Weights of a small GPT-style language model, trained from scratch on English Wikipedia.
Architecture: RMSNorm before each block, rotary positions, biases, embeddings untied during training, hashed n-gram embeddings, skips across layers.
Each number is 128 + 24 x the weight over its row's rms, rounded and kept within 0 to 255. Layers, rows and columns count from 0. Numbers have three digits each. The size before them is the row's rms in percent of the matrix's.

# up: layer 2 MLP up, 1536x256, rms 0.0836, rows 15-114, columns 128-191
# down: layer 2 MLP down (transposed), 1536x256, rms 0.0713, rows 15-114, columns 128-191
up15 098:127116115148139165145090134118119101140147091132141062154110104108126086132114148134118116128110133160139145123111128146121105124118141124104118137090088140142108130125135114154146146137124104
down15 094:159103140137107112145130133119126179121109200105102138115146132120096111134119126149117125093125145109149145121115126153155090139125141104132109129150149124155103118142132126121089132131175154
up16 108:112140145137156125124118167137121123171164095129157117116128093113131126122132161080147121164094122136133105154111110120133125157148146152153105069151170140115148112175122138104138100111178128
down16 107:086135120061136085174119108185126145130160078088131148109123145151130119159123128126160136096130088156126142151157098136151131099121119112144126103117141141134176179141085152153166121145113132
up17 095:157144129115129162143140137144103110140105097136139107150131130099126118109113117129084157112143121113143146165132087121076141141121128081155115142121093100110147098124146118168108110130115149
down17 099:126169118102129123129129114149116149151111113100089101132151104142205123118119122169106089093093154145133135115151120145099096103096160116120139125111146104084104153151129144115089095152158185
up18 117:112117124140128120104113101123132157129136153121151133147104106145115148102133127159100135125125117115164114118108133112111132163128119116123132103142109152084168123143121179134107162116176083
down18 112:151148113150150130152127181124142140113118181115166146076117107153127123135115155116121109136129147137114107113137133144104135114136132107149153141135186144116148131118106107140117148125132141
up19 101:137122134198150113123128119074127149162151100134117143163146124143119087101187130139115161140124126087122158123091095128107124123148159165143117080114110143095155100126089104132171078114143155
down19 104:144132160142133131126142164125132128101102127183148123110142119165087157165133142123107099152093166111130133145100130150145155116160153142115119126161115134115094137089105129129121156140153131
up20 107:124096099131154106118140131120137119112133099164141098171164116119062111106109156114114133140165121131127169121166126098099153118094122114130137113094181083112152103171127156166144110144066135
down20 109:152084130170100127119176118157127107128091133059093140134166117131113133113159113156114126143145131113132177145129143131148176138104133094150163143110149132099126141136056140149126130134113120
up21 102:126156104152112138125141137104102130126158129192162098119084131137172132172154140130124128134120149141103131136087108145162128093095150119156099146063138126117103124111118107117163123129111131
down21 104:112137126133146118164145136131095152119096142084138129092145150141118118108153182158140072077164151118113132114118194082160155145135138152123139128128132137156147078060106114153165109149126139
up22 094:154118129193127136156144142127145156140127130104154126123133107123096126133113118173084148113092117175136139097125116154103150170162128132145113138092141161089119081135123122089159104076128145
down22 102:108132132104111087114166116077105124122116108131110146082137155145118106177139139173175108163149134089151112112122135118137123135133114138132149122114112164149121129108105144145153136150093139
up23 100:100113145127152104143110155066111119090115102176150119100155154078167106115130092099102135127108115154136138106099099133111135139151117140131154113104137118083160127152121111142134099117134081
down23 101:078145159088109114144181129122140133135080117152137111134121169108138076111094104117120107117104143144122134140105112101139136126153119123124128111076105132106091143133117112152099124157127092
up24 104:162086089112142106157077125150131145139125141091079149179146093142111082097123161098131140136114150102131117150132102093135156078139138141112155180133115156141093098137158111129082123097142103
down24 104:125107114145121130153134130128147151122111138112094128191129147125102129133146119115123183145097122105124161158093119099134121096160163110108148141118129166122124107121129142115138124105169148
up25 108:177157072126139111130125123102154138126140154132128118128112132125136136108120113150169180136124117110112091125142163134118119086114127137119144128120123132137074104101123142139087128145128128
down25 110:149153092113118124120153070149173133135126163115137176124126124159140109120119145161163140158150142158152118157145099177101159129135119126125129128135105143182107104080079122161084126112142134
up26 093:104134085132142135137118105106168119135151115128112106162100102114153097141116111075153144157137109123103135074156154147146129123132135145149136114121141131110099114144130154169139107117127128
down26 093:124121148169138130097090165129111107142134106106122140110149071134137099136122145125107136132131142140086141146124110121151102127134156156112116137111157118115153134124144134077082159089119134
up27 107:127133152141133136122098130157112161114117138069156115118110071109154118142129094151148173066097120101147093116139090151149099138117144133166122117102124134143130140115121142110134139135090061
down27 107:147117120139063125121099109185130148083152158116133087126109107104130138140138131147132114136145108121142126124105099118170086116116171142129093125118125177153086103112162121117094155147106131
up28 094:133122122131143077142090121114103140131141097150119140147130136103157094124133155118153133093172162076135131117145097122143132100116106142122114113097175111125117108172164137115105163098122141
down28 093:145076118140138145107122121153128118098122108136130132135129099125089152145126116120113083117174144110092154142106114135092118157133137126120132141199126152122151085118106108135146135145137120
up29 094:116090141131127143135092155122107127149149094161153158161141126175196114116147125136097126166112110159161106140129098093116154150133150106144122136130171106097121103106112100131095115121135150
down29 094:100145084128131114177144143130096122101120133106102105112088139090082156148118128111114145120085143141126141117152141120133115117126131115122128137135117129162117143125129107137141140123161114
up30 097:114108127123137159091152127126129141118099116103124104141163066141121118143106170142143138176142178138142139136148140154147120115143096149098096142141130132073108136131114103166100130120129125
down30 099:124072152112117140132148129102116113132075122109121107148132129158113123144135102099081130121115106172124134143158132099136100174137142156133112142092139116131155178135110114139112084161135112
up31 093:126097118125153102126125107155147138122089113143107125148101079137128093091175121122127121113139117120140093120076098155136133147093099124158125161129116111054144091073124123140100097103099127
down31 093:120159131100102173107108132111103123141133101140165113174114129142089131123082085131134130140133100138103166123152135128156084120135117112120150123123120144152162164161131142073111126130175160
up32 100:161140086142205159159085138122121101114127144129129130083113143115121077137131096084105133126125141136172134118161163132138137115142099136097120091107140141130123157111124063154112127147160026
down32 100:118153172128115116130128170113151093096123135163136132145131154133162135134139145121122157124136149114158141119100159174103123129133083117090089107175108137130118134150115152069123169120146122
up33 103:145129094151141140112094166082120152144128095142146114102159122079131157085130087158133119073109096067113139113143141181124108106119100123124142105103167090150108146140119103134113093148095141
down33 096:114101139093116110126112126111090138115080159134151126145148140134120120152113098080113113146128120137168146136106169138112122164103108137139126123138107108130136174168097153142114117122128135
up34 094:157113152150123157122183091099182126088161147119144152129116082126155142107103097161155133169119112127120151143104138107181127073118116120140134124123156096144139110124092125153117135144130146
down34 098:101174129119127104125107134139062135140102114108134154126134131138076077127123137121135099095143110142179153124112150188080156157170096163154116129129147118122184053154181110115141104093139126
up35 100:149091144145166122111182102127144135100107125124099136162106102153134121092123138143137138146141140125185120134085118125103148127108131143138154168140128104107113130100158115103124151135077138
down35 098:156111150138093144080138114151104197130071121082123141108103123092126125119097102195142134117098129070126128107171119152141120082128125110149143141139139123094121163101100067127141112169099144
up36 120:152126118208149115113118119127145087102181151148131070146187108109098119144142152137164146134107092157099126163148134098112135100118119154090169094092151124126114123125122100120119115119109152
down36 121:110146102076120116157139116130135143135119127134146156119147142121124107149141150149094159100114124112120157149092143171132133118124143080122145156106183121104101144101128134122104112137158164
up37 081:108122128125163128123148142102132087157091095120125162130148156082127138117104142166174141136169139112105090097115128120143111172091105132097139138123122100136148121132128115115063120132126121
down37 083:079140131103123110105133099140093150161180134112118176157121112104114157135087128155111142116155118127124106118179155139124111158126123157118123116147155126114164094071123127096114139110135117
up38 123:116139093169171104143112187114156151069128130140169136158152119157118102100148158101175114132109143100117150133100102112142196154135148139128132121104098118119167119148158135175129124117143123
down38 124:133118111153154135118113125160179131126164110118106084142146180161112107152120096123154156127092127115152148168121130093093148136151141125121172119115150110114148125163114156126099163156106121
up39 089:126131108127096156102118108112139119087096141140144129085113122094105147163102155166130129102160103169134071140152149095149104151107113152086125092130097127109137133136118109141133134115134119
down39 093:118103117105128115115097132128142095106120140103106135153119076130146111121152122126126148132141151089095178124125146173096169148109114161145088129109139134107124094095120116135160082141140112
up40 102:126150144137132196111082148123082146141110136157107090104096098088107122102122116139147108129104058148124106098129146125174114145113113100111165128143088164140095097138180101092132110093127078
down40 106:115120099115102098123130101093171109125100144144137138121123156115118150096147153118119126144139099135108186132100109162131143087119134060138145126138171089122112116145075139113108131116109103
up41 100:167135127133122141100095107085166125100126135134175168132145105119146102109134106114104154155126106113119117125154180132151172141128172159148124144104137103134131115104133106117136139096145094
down41 102:102108133134110132132117118122109113168157134132133174151125104148154172172154146155120121126130132128087129139138173121134158141141182164130117142121117138116120115109143145116151129099189093
up42 105:162135113179139085162097121083126175109151149168103133134135085101156125153116141103117126109072105092114123120135100149158125153128123120082071141086156133100106118156137120123142139130131138
down42 101:149110110098152119119091123124122156132118115108098154089125085117109121133093100097162080070143118103148120124111173130145115141152116116100089116133115149136091112130132113139148096147142127
up43 103:113132141114150130150122126107115119127116116137087141118200082116142102127127107149164146105104138153133148099096087112110141130170133145129121117125130071108140149179134120133104127126163172
down43 105:095143135114096124132166128134155112121107132075093117101149098115135123152118135124152126142110159144113140117117131139131152141160148122170151134099151084092068150166105155103139161103131154
up44 102:146143107128127170148152136147119145139146148142161116176132143169137163157127130153155147127139143120135146093138146124110130117122159123128110127083143142106134138101077100150131146106113174
down44 101:100135134124117089141094162139118090088072106113130136178142135134099105175114112159150103095121133103103120152116150162138117131145099137167134143103117145106126182106116092126128167148115098
up45 088:127105100122115113143142184096131132147120079122139142117112195084128118114132123124099127087117109128089128117168117091142096154115150113109151116142124148125135103128093075115102145087150092
down45 090:129103108112146123140137129148138118095143144148127104090146128161074137087113111124158114143126131088122154123130122151129082162117087142153124107126129172116112087118158143138113134135137131
up46 093:139149090134136149162105178097158151125144094147170114132146127139129154117107120115154180123092123133127093112122109101121154086121101149103138153098132148095144135140140097128098186143092088
down46 095:116119146091143110117126123141097100123114103130133092128101144163125132140122145116125135146133140118153143118116161113151163143116164089141138151160180146155138108093137111116097117104143104
up47 108:137113143129161100161118138089096125076134134116150168130109110139141097137125129110138133122127117130133120164073110146088097170110108133119115136110146084139110117122124102162129153101142134
down47 109:146138108121153139118162129134108112119090116113181112131127191075093137112146115113112092118120119126095122154134123148159162127160150131146099106160148121162110138132091100150122178144133113
up48 108:138116084123148120193132168105126134132121134180143139141159091121144169139127125148137115163110135135170086096093103089113103134155135100116106174127122129131122112114144136112077136128107111
down48 107:100127147107105123155143093147150125104112173133091124154159191145128108121139113166131141125150124111121114145097117135136106126149149121129126117138106140140119107122084153113142149138168162
up49 107:131167105135161102089142131145118103094113140127149121121131114148129101137144142120104129147127113106147109117136143187130126123149123128137136118148099148127140110128163124107140153120088124
down49 108:132139099137105116130141105084146120160123131141112168103171140109140111131109103108132112158074103126102136114092145140140159168144135114131164129127124137210116103142102131087140159125126093
up50 099:151084120112125157100110101126130139178157122133127130167113086173142116121133102123099114123146145126111106069128141091120124139156109099100096150127131173092143115136153122152138121104185089
down50 101:170139139101138108122135133130146118114144133120151139075112116098107116124126132133094094106118155146127117121122088132139122126113155096130153169176101086142102141093081134138128140158120134
up51 092:121086136132139147105096157131145108134093122142150087139142112145152127183066139101150157129105087175144142116135131114133125124098155106115113085157109116107089146106115137102111109092155136
down51 095:138156108130105152128105119109127163128119095147103132086107111158101103151158136152086144109104120138126167147158135129155130134099129101161135170119136147118144106111140117148141131118174060
up52 104:150119141213135138121155123092082152135121142126145122164117059123127120129145150114145118083116114130124086144143143100138080130075119166159128098140122154123114112159106083140115166120108140
down52 106:134122136128132108137141098126116107155119148099130156146134075149136137132153120185124129102123170179127149140093158130132152151121149120110117118159098116121128096108168117148126137084144104
up53 092:122144179153145109149168131134174118106086143144142100138117140126119100124144114090137137131126125143138117166128108155161155146145119130130146138164103117141151115134114109170123164132092125
down53 097:142070097168097131136107150124136117157179150152158138106157096160111152100146140151168129155096111141158131112113155070117131135115114145148133100106126122145153071137123110107160133078145111
up54 095:120115106122162135157082141091085180153121085097127171101117096108130143108108132151112148110083069140123152145100115123110125156156136107126139105131116119132143127153087117137151111138094093
down54 092:115131105094115085115118070172147095086146119132094141163167126115099125158131124108101153183143158141176148140085141126134142117136111137118109130122100087104114116126121123132136137130100091
up55 106:173090145151130132119100121106129099164119126115127164124070107092134159111150115120138137093170180107150138138102140161107161160116118135122114116115132122137154099125099103159113115099116110
down55 109:150110128162138175149124130101139090150097127142135095117098109121178184130156130141115161121126143123150150086116110126182065156146136149112151169130152113114117130117113137154098143100135113
up56 102:158110121128144176103130160080111131132132112144147136155138083102140144136146131168144155126063093147080097104108116161084137144154130125119111126117130128074081138130117134135111108090112157
down56 100:138140124141113137148090121161087133137138151121088134132084106128155140109155123110097125068059152149136119142084142149145148118153116102101150120114124159143081109119102135115111151102123176
up57 099:138113168139123157141119114101169104103131120123111114083136096098120149178155132169164098076114114177147113121112138146113128113111119153125149114095106128136173120155144110169110134120101122
down57 101:140165147151084168138137124112134116093101128142090137140108150145108141138124106147121151121169133146113130179095145131153079125112128110141131136166126141163121088116116144105118133141098168
up58 098:120120119143127131073147146094121155137118132136137072173142113154116135127119092068121119127106120125120095088107122127148189110115124160133095091159116133128077074096140114112126117075106120
down58 101:129112122135150129138103104104173113126149147111125092111141133131111137150180103121115179102129144164070160092156120120127139108151125111145155131150141117148132100124074130128206127123139121
up59 105:146139084149129172123130132156139129114095180152157160187163096102122099124126152099125136132116136147136124142133108120112113134165141142092106107129120094126188095140127121178109176112134094
down59 106:152148104100064110133098120162139142117151159142149174140175168132138112145126118121108161118138139128146175146133109122123102140134116120126125137124152125152145104119158130109119106108116090
up60 105:120093085157130124138151136100105104130124126120110123112087102097154154166118115139133123140125143129129090113166123148131128158114093161106115161138095100107112107189155119118128179117145097
down60 106:107160159141117121149155097161111150112097122159110113189141174124098137143099126147147128135091135157148093128136149139157104140112121140139142100154154127120134149156107141099126130142125160
up61 100:164151124184162098135098151106122175173123088125148135128146120072164118122135125088123152128112128113097139112121111146117149111167155170120121133143121150114120115166113080155115095121137136
down61 097:146120107144121122111100164126110131086134158132106131089128132147133083146139140108144131134109139117121089140153098134128161155148109085135130092142154115120150137110106110115165129156136122
up62 102:171132141148110143116125139128143170112122150141124122189148084112104085123177093177112144164129120111120095103119119094120141168119118150141100083147150135130167089152132106151140166147118075
down62 102:136135097103118147108123138140153156143172164128092143110116130128136104137147097149121128196086116098141094141147134124120120164147160114084121125116142098112156138103168129119158105113136069
up63 109:147174166144150110109080101135134118145142088129150150158124148120107090152116113131130137112128118116108134121166171090151108156115131144101162090132173180124132130158126174156117121121158111
down63 111:119157160122114110137118087109159123133125092107113123132103204171155125124092086118122148129137110126166154143143110140146112177118123147120150121135139168113093198145099133163175150153130132
up64 101:127128131135162178135144116137128136131104105156110099111128136127102146102146127100118110139090128154128125099161162097095131152137102147126119124124166111113073128155105141166115127157117130
down64 101:108163146130113140189112115127132139112104119112086071120160139131199113119176146129141156160105126087166128137086153107128124132132163095158138101116098103172112139147138127114127151140105157
up65 092:158144177126117166128115117134135108151138167137114153135100115192129127119098143091086076158145105145128126152132116120167110156088160132169128120099136128145150126117106141146065103133111127
down65 093:130145059121131125133138095115132111123123102097164086118133114096118111097137089107173140150101117086124133129119138152104144100152147092091124154088142163111125164149155099154158117138121121
up66 104:148162151158138147119143093139133160153121120173149107171125132071151114133089157163131112151122117147147107140104123094124159129146118153143122112118154118119151116128138142145131124153146137
down66 102:114135116111123133102133161149116146119142105165125115159126099082175101079139150097108128099130125123118137140130107139148089162172122124153095137117143157140122151122110096145119179145140135
up67 094:149127135143137127064124116126103123187118098124152132118143136078123110094113144116138146124119093139139152125131103141114118132109139130105160116135144151127113148122104161174128115175107175
down67 095:114113162135158119182103133143167122088114145113150124139144140154125154141094127108116093133121141119134126164102145146139138103095144135153134175105104089123117086167121128159089147106133148
up68 103:108136133144134134169129161107098133168100164143102078128083138110093139107100190120118133126127136149190108116161158128148114142104124097092100147113125093140140116128142163144155120143141115
down68 102:135163125109143161133119142130155130146124143146103066117124153124181139157154105141140129206071135131105096142118147129120144108147105127123116130131160136124119128130121103127165115185156155
up69 092:137118095181131099140103128169183157104072120154171143164115106125147147118100138129149168101135123149154107139114098071127143156091153148108174158114131137106122146133104113111144131090142135
down69 096:143185123114108134083128127103128123158120121089124145129166134131105141151107100117110138087131146129152115134128127073126119110086157142178087143177106111131156109142137074133119129162163113
up70 101:129167087112139178117120161125165105112095120128104129126057107130158083141171117110137147107129134123146143098115124156101109143080118137130106125103115103076150099114140099123121137105137179
down70 099:136146149090175138128115104113130182099113137148114103123143108144148100152112101136166126131125131118094145111176132176120094153103135131166150128101112173126149121180127134142095122161160134
up71 092:135100109120189108142126112109151168151137144120162156124177121158150137143103132150138150128108109139093130100163130104157138113109176103139154138145136135119135120153110185110154108145146152
down71 098:114115137145108157153126097106161129135096148158088050105119149086128114148122119125128130157167163136095137148104108178146103132141130117150127145165183127130112123125086132106138099124115142
up72 096:192083099128158127131109152095153117131117126135105123131096083137100109118145144148148149086141118136159133107117160114131123135131130139147109129121144127124117104148137131111166062145112120
down72 092:120168125115095157094116119166132075149126169098135109150103175125103130136111122121134149173137155160139120140093176114128086134129150138145184181175121143110107180104105159134116104151091127
up73 107:157120106143127144156129143123149133128115144143154112159081083117124132125130091126118116167113124125143144125132098105117113123123118145103142127115120122108115113149143135166118140127110114
down73 103:115149137128081099136150125166111122108110119151161126167095130123138120111124151116093110191094105140141163083140106152140111133113101160116078137081101108123160154123143136166130126142139115
up74 098:128116169149157098125133120117092108171154120118088128168129131162122137101127122141128116109167133095169119133097141122082154132137150107120135136108145091088113106119094154111132129135114146
down74 097:111180149134150132184150141120205124124157137126095112102120150161190123125167064159123110161102151137117180135092105152132151113127136087122138127161133122097102152099115112109156084144110112
up75 107:108147103137112102148122118142135120134156094153076116149107095140125146156165135144131106129119099116139157134118121169106112116075089158154142130094129143084094137099116173111162123113124105
down75 106:096131122118132103109119097131129124111128160121128154133104097178136115114125122137140116139097114106146114110120145240132099146126120118165138137126135163102099236101113100153136095102110134
up76 095:091092072205156106147138121078143131142109127195130128113126131150147130133144086131122133117121109110112133143128104080150087155133130104121130143148146142129138097176144158090133140105119131
down76 095:131144159145078130125088120132166097087127141111126129111092128129181151151153131148103137137103172126123125144135145169106113130128124148121129117132139156166138108105096154097117117121109117
up77 101:135113120105144135140116135085148150152083058148135092090142130121173158135153163104180132108143154116171122113131139156116127089144134150112143143115144156070126133135105116115124134102144124
down77 099:087099089153139111126128138132114108123126159125107075133119124116128164155129137160069131167130138114082082135113162154106126144121145154124145107148095121114074145137133141092180132152123121
up78 096:115075116109139099132143145134069131150162161108145146126124137138155139119173142117078112128135135094174112144084140135102160110171125103140125145131129120105136123123115117142113145159131107
down78 095:114178137138162161165116101165130093143127139126121112132131141138116136132084126153150129106151155170119176116131103154180123138138147139120150147156142073099142115152125165112138116123143143
up79 094:140088110133164103103102111128127116117125110127145111113101084140072128101122157109114122118149140089139143127149177124076137079132107116140107161118135172109136073118110103146133157112162117
down79 098:140106098132117167130108132160131150128095185105113142133129139128178128118132100084114164171134140132099138129103090090115153119139157141092144155090077128167120109168156145116137117135181138
up80 102:152127134172135136116122137104156138134160098097141127153117096117141112141156126111128111089101087135134108174146124107138094138107133110126174083148158154122138130161157138135154083094112118
down80 102:125119125134112108117126091136124131120095112120122131128090146169153105109104106090139135132140146130119068116106152109175113124088148110088177147150140107173100116127140127084129136164122140
up81 109:164124138145150143083085122099144142080157147079135176155153132149107167143125117090169138176124116174140121113118107105147136132123136157117157141129108122099113099111127137157126156114101133
down81 108:121103135130135144082103107117122148135133104142136147091136145153124150181124107131157166186134129130080141120165138139129108122066130129158131195118112136110112113089109172121105139131108161
up82 106:120137104107133113111108133119080132129066153128122131111123115121128098094117142111155138085150152117125111138099144113102100142082139154155140132176117153157100089133131082092118110107162130
down82 108:169139130172121111118140103097153139143129160112107118093141121121111173146144191112140125128135146092127143168123115076101117132076169142152125116172140128154122134161117094104110137155096116
up83 105:124065135132144131135141173109140105137120166098127140094117116080167107086138114137107166152134073124130117118123193137164125145108143166132110094152130097115133137169131131151111137116109120
down83 104:145141139106126156114106098154138117141131194122157144146093109092103139156123117110089171131121144163119133159167127160167124104139152132151134142146103152157123094137119116184119127140098132
up84 092:180137110138116124106109164102129168137120123096116100110151107121108143077157121093123095169134123136132102101201116119133143142093140128144094104128130138134131181179115066094184117159135104
down84 091:131136131100130137125132103192131135136093115127127116142173143103104144133162113113130128108120140088136163158111091163141137154130122089110155124142141144127135196139144122100142139157194135
up85 089:153125150132120187157112126106157109148144126122183126143149162094135116159140133155160155142104099088126130143137116109142145160137145134118132126130188132088136130132079149149105121166091129
down85 091:088147120100186106122144123129145157075137135141120157114136126142180103131118113166118112126158156132112229148128137144148107117121129100150121133139124130118096098115112085123168134137154125
up86 093:162145138181142104156100135103137112119120079160120151119146129135145103132146126160146155157151134099154113105066125125116170102168089128140125141158123113126121080152101156135155111118092088
down86 097:095146145105125105155115111187184125075164121178144127117125145130138151144146108094128175133109145123105157148125101163115107107135119104123154135136104143084130136105068118110119119139113152
up87 106:136117129146137137113116098096140061117106134083123133122114101105124082110132101106128134131151098094141123150109120135132172109119087120116087109125127100122112125140098124137121133087151127
down87 102:098146140119102177128114105117141116166091142152115131133155139084160093139143129091149134127099098151112132129104115140139158143153179153074162102159137108131095104104097123116172092137150133
up88 108:108120116120120109149129158144109117082090109146104084135157126100116105083095118118112104104138119119103177119142176087109108135111094112146128093124118092119079107146084160146151117164119102
down88 106:142139148140113109101151138114151153107101104138143123126140170091117138131125074094123116122137084156104165111134132130096092146127160163075141127098115104111106176120107140085133087115133075
up89 122:121127128177136118120119130096156110145096122118156134130148124155113082082119160158158104135146114141086109114080131128127143164145155135145082088087128105135119101129111130119145143143184150
down89 114:123139163115124135163159111130121135147132110106142139132175104143104143134131130153170105161135125138094138126109107137094096132148154132145130134100097158125100071093128129105117178170121105
up90 096:115113121157148134149157205125124119134099130139142131114112090093146151140106107155132149116113125168117124116143163124116174106086078163133135141133155130099118086109131106103121146110143125
down90 101:138134148131136098131175121135153104152085131160128135143145165102137119152148122093089183096111112137123161136134120142135139142148117104108136126117130144144170104126112118143147151169104133
up91 099:119125162130169169155099160121144193142117098105147066138128126104168144128112142148118143115104110121151107124132152152167147099159120109121108160121147134132113141123094085175143116121193097
down91 096:152172087103127138112141135118134124117142140109092139124149131136117131145181137131120134123127100129168167176099105130095118134085134098123160188102135122116106154139109130111124151121102102
up92 093:147158133133156144086121131146119181120125159125125093173127091146086098100177143110129112138166141146145155127107164124122124141098142161116086132099126139113156106150119121166137159120147126
down92 096:101165133125111086106077118118106116149166106086118136148115111123111163096092137159087088170100098122130110148126136168104114137123108153151066163131101155117127139161148144107150117128111085
up93 095:146097127172164129119108121128145136134154138159150129102121100092142121101131157132157174107125070144146125141145121128143091150107158120129136092148123140101149076149105149111136154091128142
down93 095:117185140092129113104120128158122143116111110077123174114131139107107129130102136097093147102125145121167122124095137119091161117165140123170149117137083097181121140143118112125166149132142098
up94 103:160089116144176111136129157113138122138121165145156152142096087162143130124144127146134126134135103116164099089151116117127120140103142123115172130124168145104149142149137119131157124140175137
down94 103:091134101108136163127119074162131137156147157148080148109087150132163098164119126123155125158129114138120135165151160099134147138127113125173155104153116120118139075120118141128142121158173160
up95 102:142115139165147158108081169134119172137081130121156141163126114081127134142142092121156136132167123175116138105144113150143130123080099187141123111080134130127161090186137090101122103081143096
down95 102:142170122126156148148154115186174137143128146143101163159151130101139089135101116112114174131129170100167095091131155134133141108154128128124140149130143109130096141126118095133104110141085109
up96 093:119113118128156154123117142120145150136073069152150189149139116097119110144142143131142128100100138115132141129122146089122135117143158135117099149128135101109162099122070109161108132105149143
down96 094:146154133096133088162149098144134153112138121156158143160130105101091122118146132118143145125144144134156114127121060095154103126120124120132123122174127106105119154168105099118105132117097100
up97 094:095117108133109090145112125103082111105153102126147107143178150126128100128168132125136090152113115140157128139144143156158150091077122126150144182121111116108107136161139109114153151138077134
down97 097:085183101133126083135156109135134125119164168109109139151135130154165135140114154103139144133143114115113164129105128118134108139125156105123116085150153135087148120152091136132108142087150114
up98 115:107145098169172143132156132134114141154127100152128155138138138146141108101124158113159161157147130097141126127125113108125155119116155131105109099100097117106161130120126136155116130144111113
down98 110:114169094160134150121133127079172132124140103096143115133142121170146119158143130139151130116057113127119134104126090111153115151152152124103145106122121160108114141128107112122133115153128091
up99 105:119137114130160118118161160105127102128085136141132117142131128120129103119102165132119147145104096129095123103105155129137144117144160129112121096091113112108099120151119131170114172097146126
down99 100:092149133103127112112132173120157099122115144144138106120153186108189143126163103122163112149156116155125173092078148104129132199099126127083119122149158128112127140139081100151107135148128156
up100 101:180095120176155154144142113121189157111150100142157094131139094127108137078144144162140121096150147151103184100160116134120169156130148130152087112083156125112149107174080122130108120122133111
down100 101:117156101157167088138143200111140133132145153110126110155130156149150156091144116109102137144126120116133117078114146160114099111128132093156152134113125114140128126111094092156115132142136159
up101 091:117130138156169135120123160093110137136093078133127184120112095115115162109132125159128115099123100102145147094108127102127137148135144132144102155132132111136097122108109102165130104065141134
down101 094:098113126092150127106149117135160117159109111143083111133115149081147111136116124143143144112168119088099138143133134121143112142101180129104161125113097148093133155166098127132091113144156162
up102 098:134111118125132125093076174154128085121132101108134115126127136159096119101126171116121119123140108147148108160141136115130125118074128142125096129120141150102152104143152120138151129127154137
down102 098:122161115168141152110168091137193078129127174120112125114141138110148125152166134114081175156124180112119134119071120141122135099158153070090159103167142111161136104149147162141143166159087140
up103 108:145141131137141117106124110086116106126133130153157130152136104132175086116128147122139195123171123123109143134138104149128124134139130126113097101135163116121109126123126133121102134118171140
down103 107:095146164128142158103132092162134070163132120145117134151138134170124122140115156086162129142153104132111109122118113141099131111145147183125153066139106159118114123123136157110143094125141146
up104 097:129129101162181105134069115114132105132121149145117121140141110088138113115111107167099142129156139122151123143081115116135166112118154143158140100116144115126163109127120135116123110112184123
down104 100:127140111151171086169134074126154089087157177099082154153141146093103160158141088128118152096146149156085125164126115154146137105134141137169108144163115123111144079117140161096166134131159132
up105 101:148097124122119162126077166110131107150133142124092120127111091161091122098129138142098126124163094110157153148104119122134127141129140157114080062118116129079092133121148164121161152099118129
down105 103:109137130146084096130137072110107095135122118165113134115126102104139095125140126154128131129153131140100143118137111137181147120129108132124142151136144110140145121128185113125112085156165125
up106 093:124125149103127125106157144100138121164089172115095115144173147126105109136111140137167081088130156097129152112116132152137082080130116142137165113116156151048150118143088140093123127130120113
down106 091:139091099136126112133131088114150092143133105135082146107152129150121156121131118115109120119145158131081169120093118098141129088111134149150127121155129124139114075134157098108157140121124089
up107 102:179126123127142151101091124093101175109125157123137128075085113120119130159141102158155134110141115138159105151151091127149101143122104118121144097112161148122154096138134098129133128135132103
down107 102:137107077130117113121138103155101136132151175156142123123112104121139112150123135140140104142110123120059165127122174128162103184115156103160146100101140110139144136157107143112094122187134130
up108 112:092123122152108132166091135089092097085152161145133123143179110161103122121143111108145135104111070143134153109149103134133139142117083165139091122111078142094143129166147163143134124125143088
down108 108:099139157156058142127116101139096143065156133121090127145138099131103116105081107129167119152142141127119165156140121118115135107083104140090113131111104135124116094150117152105127127109149120
up109 100:093121111142165142146089154101133150138097140153130112129111115139147063116129124100127132138090134150105158106164109134119107115131104133113087162094159100098132146102083092115130164166113128
down109 100:110137145123128098106138168167158136087116156131125094139142173094158136153134117123104109103143138141168105168119137137149121118112171101156142176148120130106108117120125133145119100169142162
up110 106:092081156123152114147155178133093141096092121127116095106110059164137120074078138098098115091118153152159126124133123144121130118098098152099133142120162125128119133114099130113086106167112131
down110 106:137106135145148107105134092094083136100141114148129123126157112120118160154162153136136085135103123106159140083125116104100093082139117142116129103123147152159122110130132154111129076111105126
up111 078:112142122123146156074101123118118157155093167089141142135132118119111105129161083106095131152127138109136140129076156137121161152099104144113150105153119074134144124119103126144138166115147147
down111 074:132137150126133154085173096092106139094116128075118109132111135160147103160113130127130169141146125105158132133098078102123138166174163162100116097134123070174167146114096131154161148122151113
up112 092:114130124132159164121115132100123144130128083149137122094100125116093104123108141144162134084159155129147160156170108143091154137118174157129127106129149101142137079130112129126110111116155126
down112 093:116081128182086149154172124153119107132116151099131145109141094140108133150091109128125109196114109138117146158153134145151137134138128130150131121145133162147082129112143144117111086154129133
up113 095:116119117128136117141136146143095114145109112093143128127103073160146090136105156116129156084141095156165117154138123070084185133118107127131090170129137134091121080133128113120117174137174158
down113 094:133140117117142113168142130120105097151163152103115158117136151080131118139126133132104131147093128134121134136168118151128121124152108080106162103070125178136114136117103113151113129119113095
up114 096:130082152149163204129132086121145158098110142142135094102125101092094121165070163158156109084135141136100152094132151108129148157081101119145153133134152135127114111166147141155119155127147109
down114 096:126117131089163170161141125086138107107114143097143122108121148109115091108126116108138130132129134096119144141127123152116137141171152135138138146161155158119108119121097103084091144141130117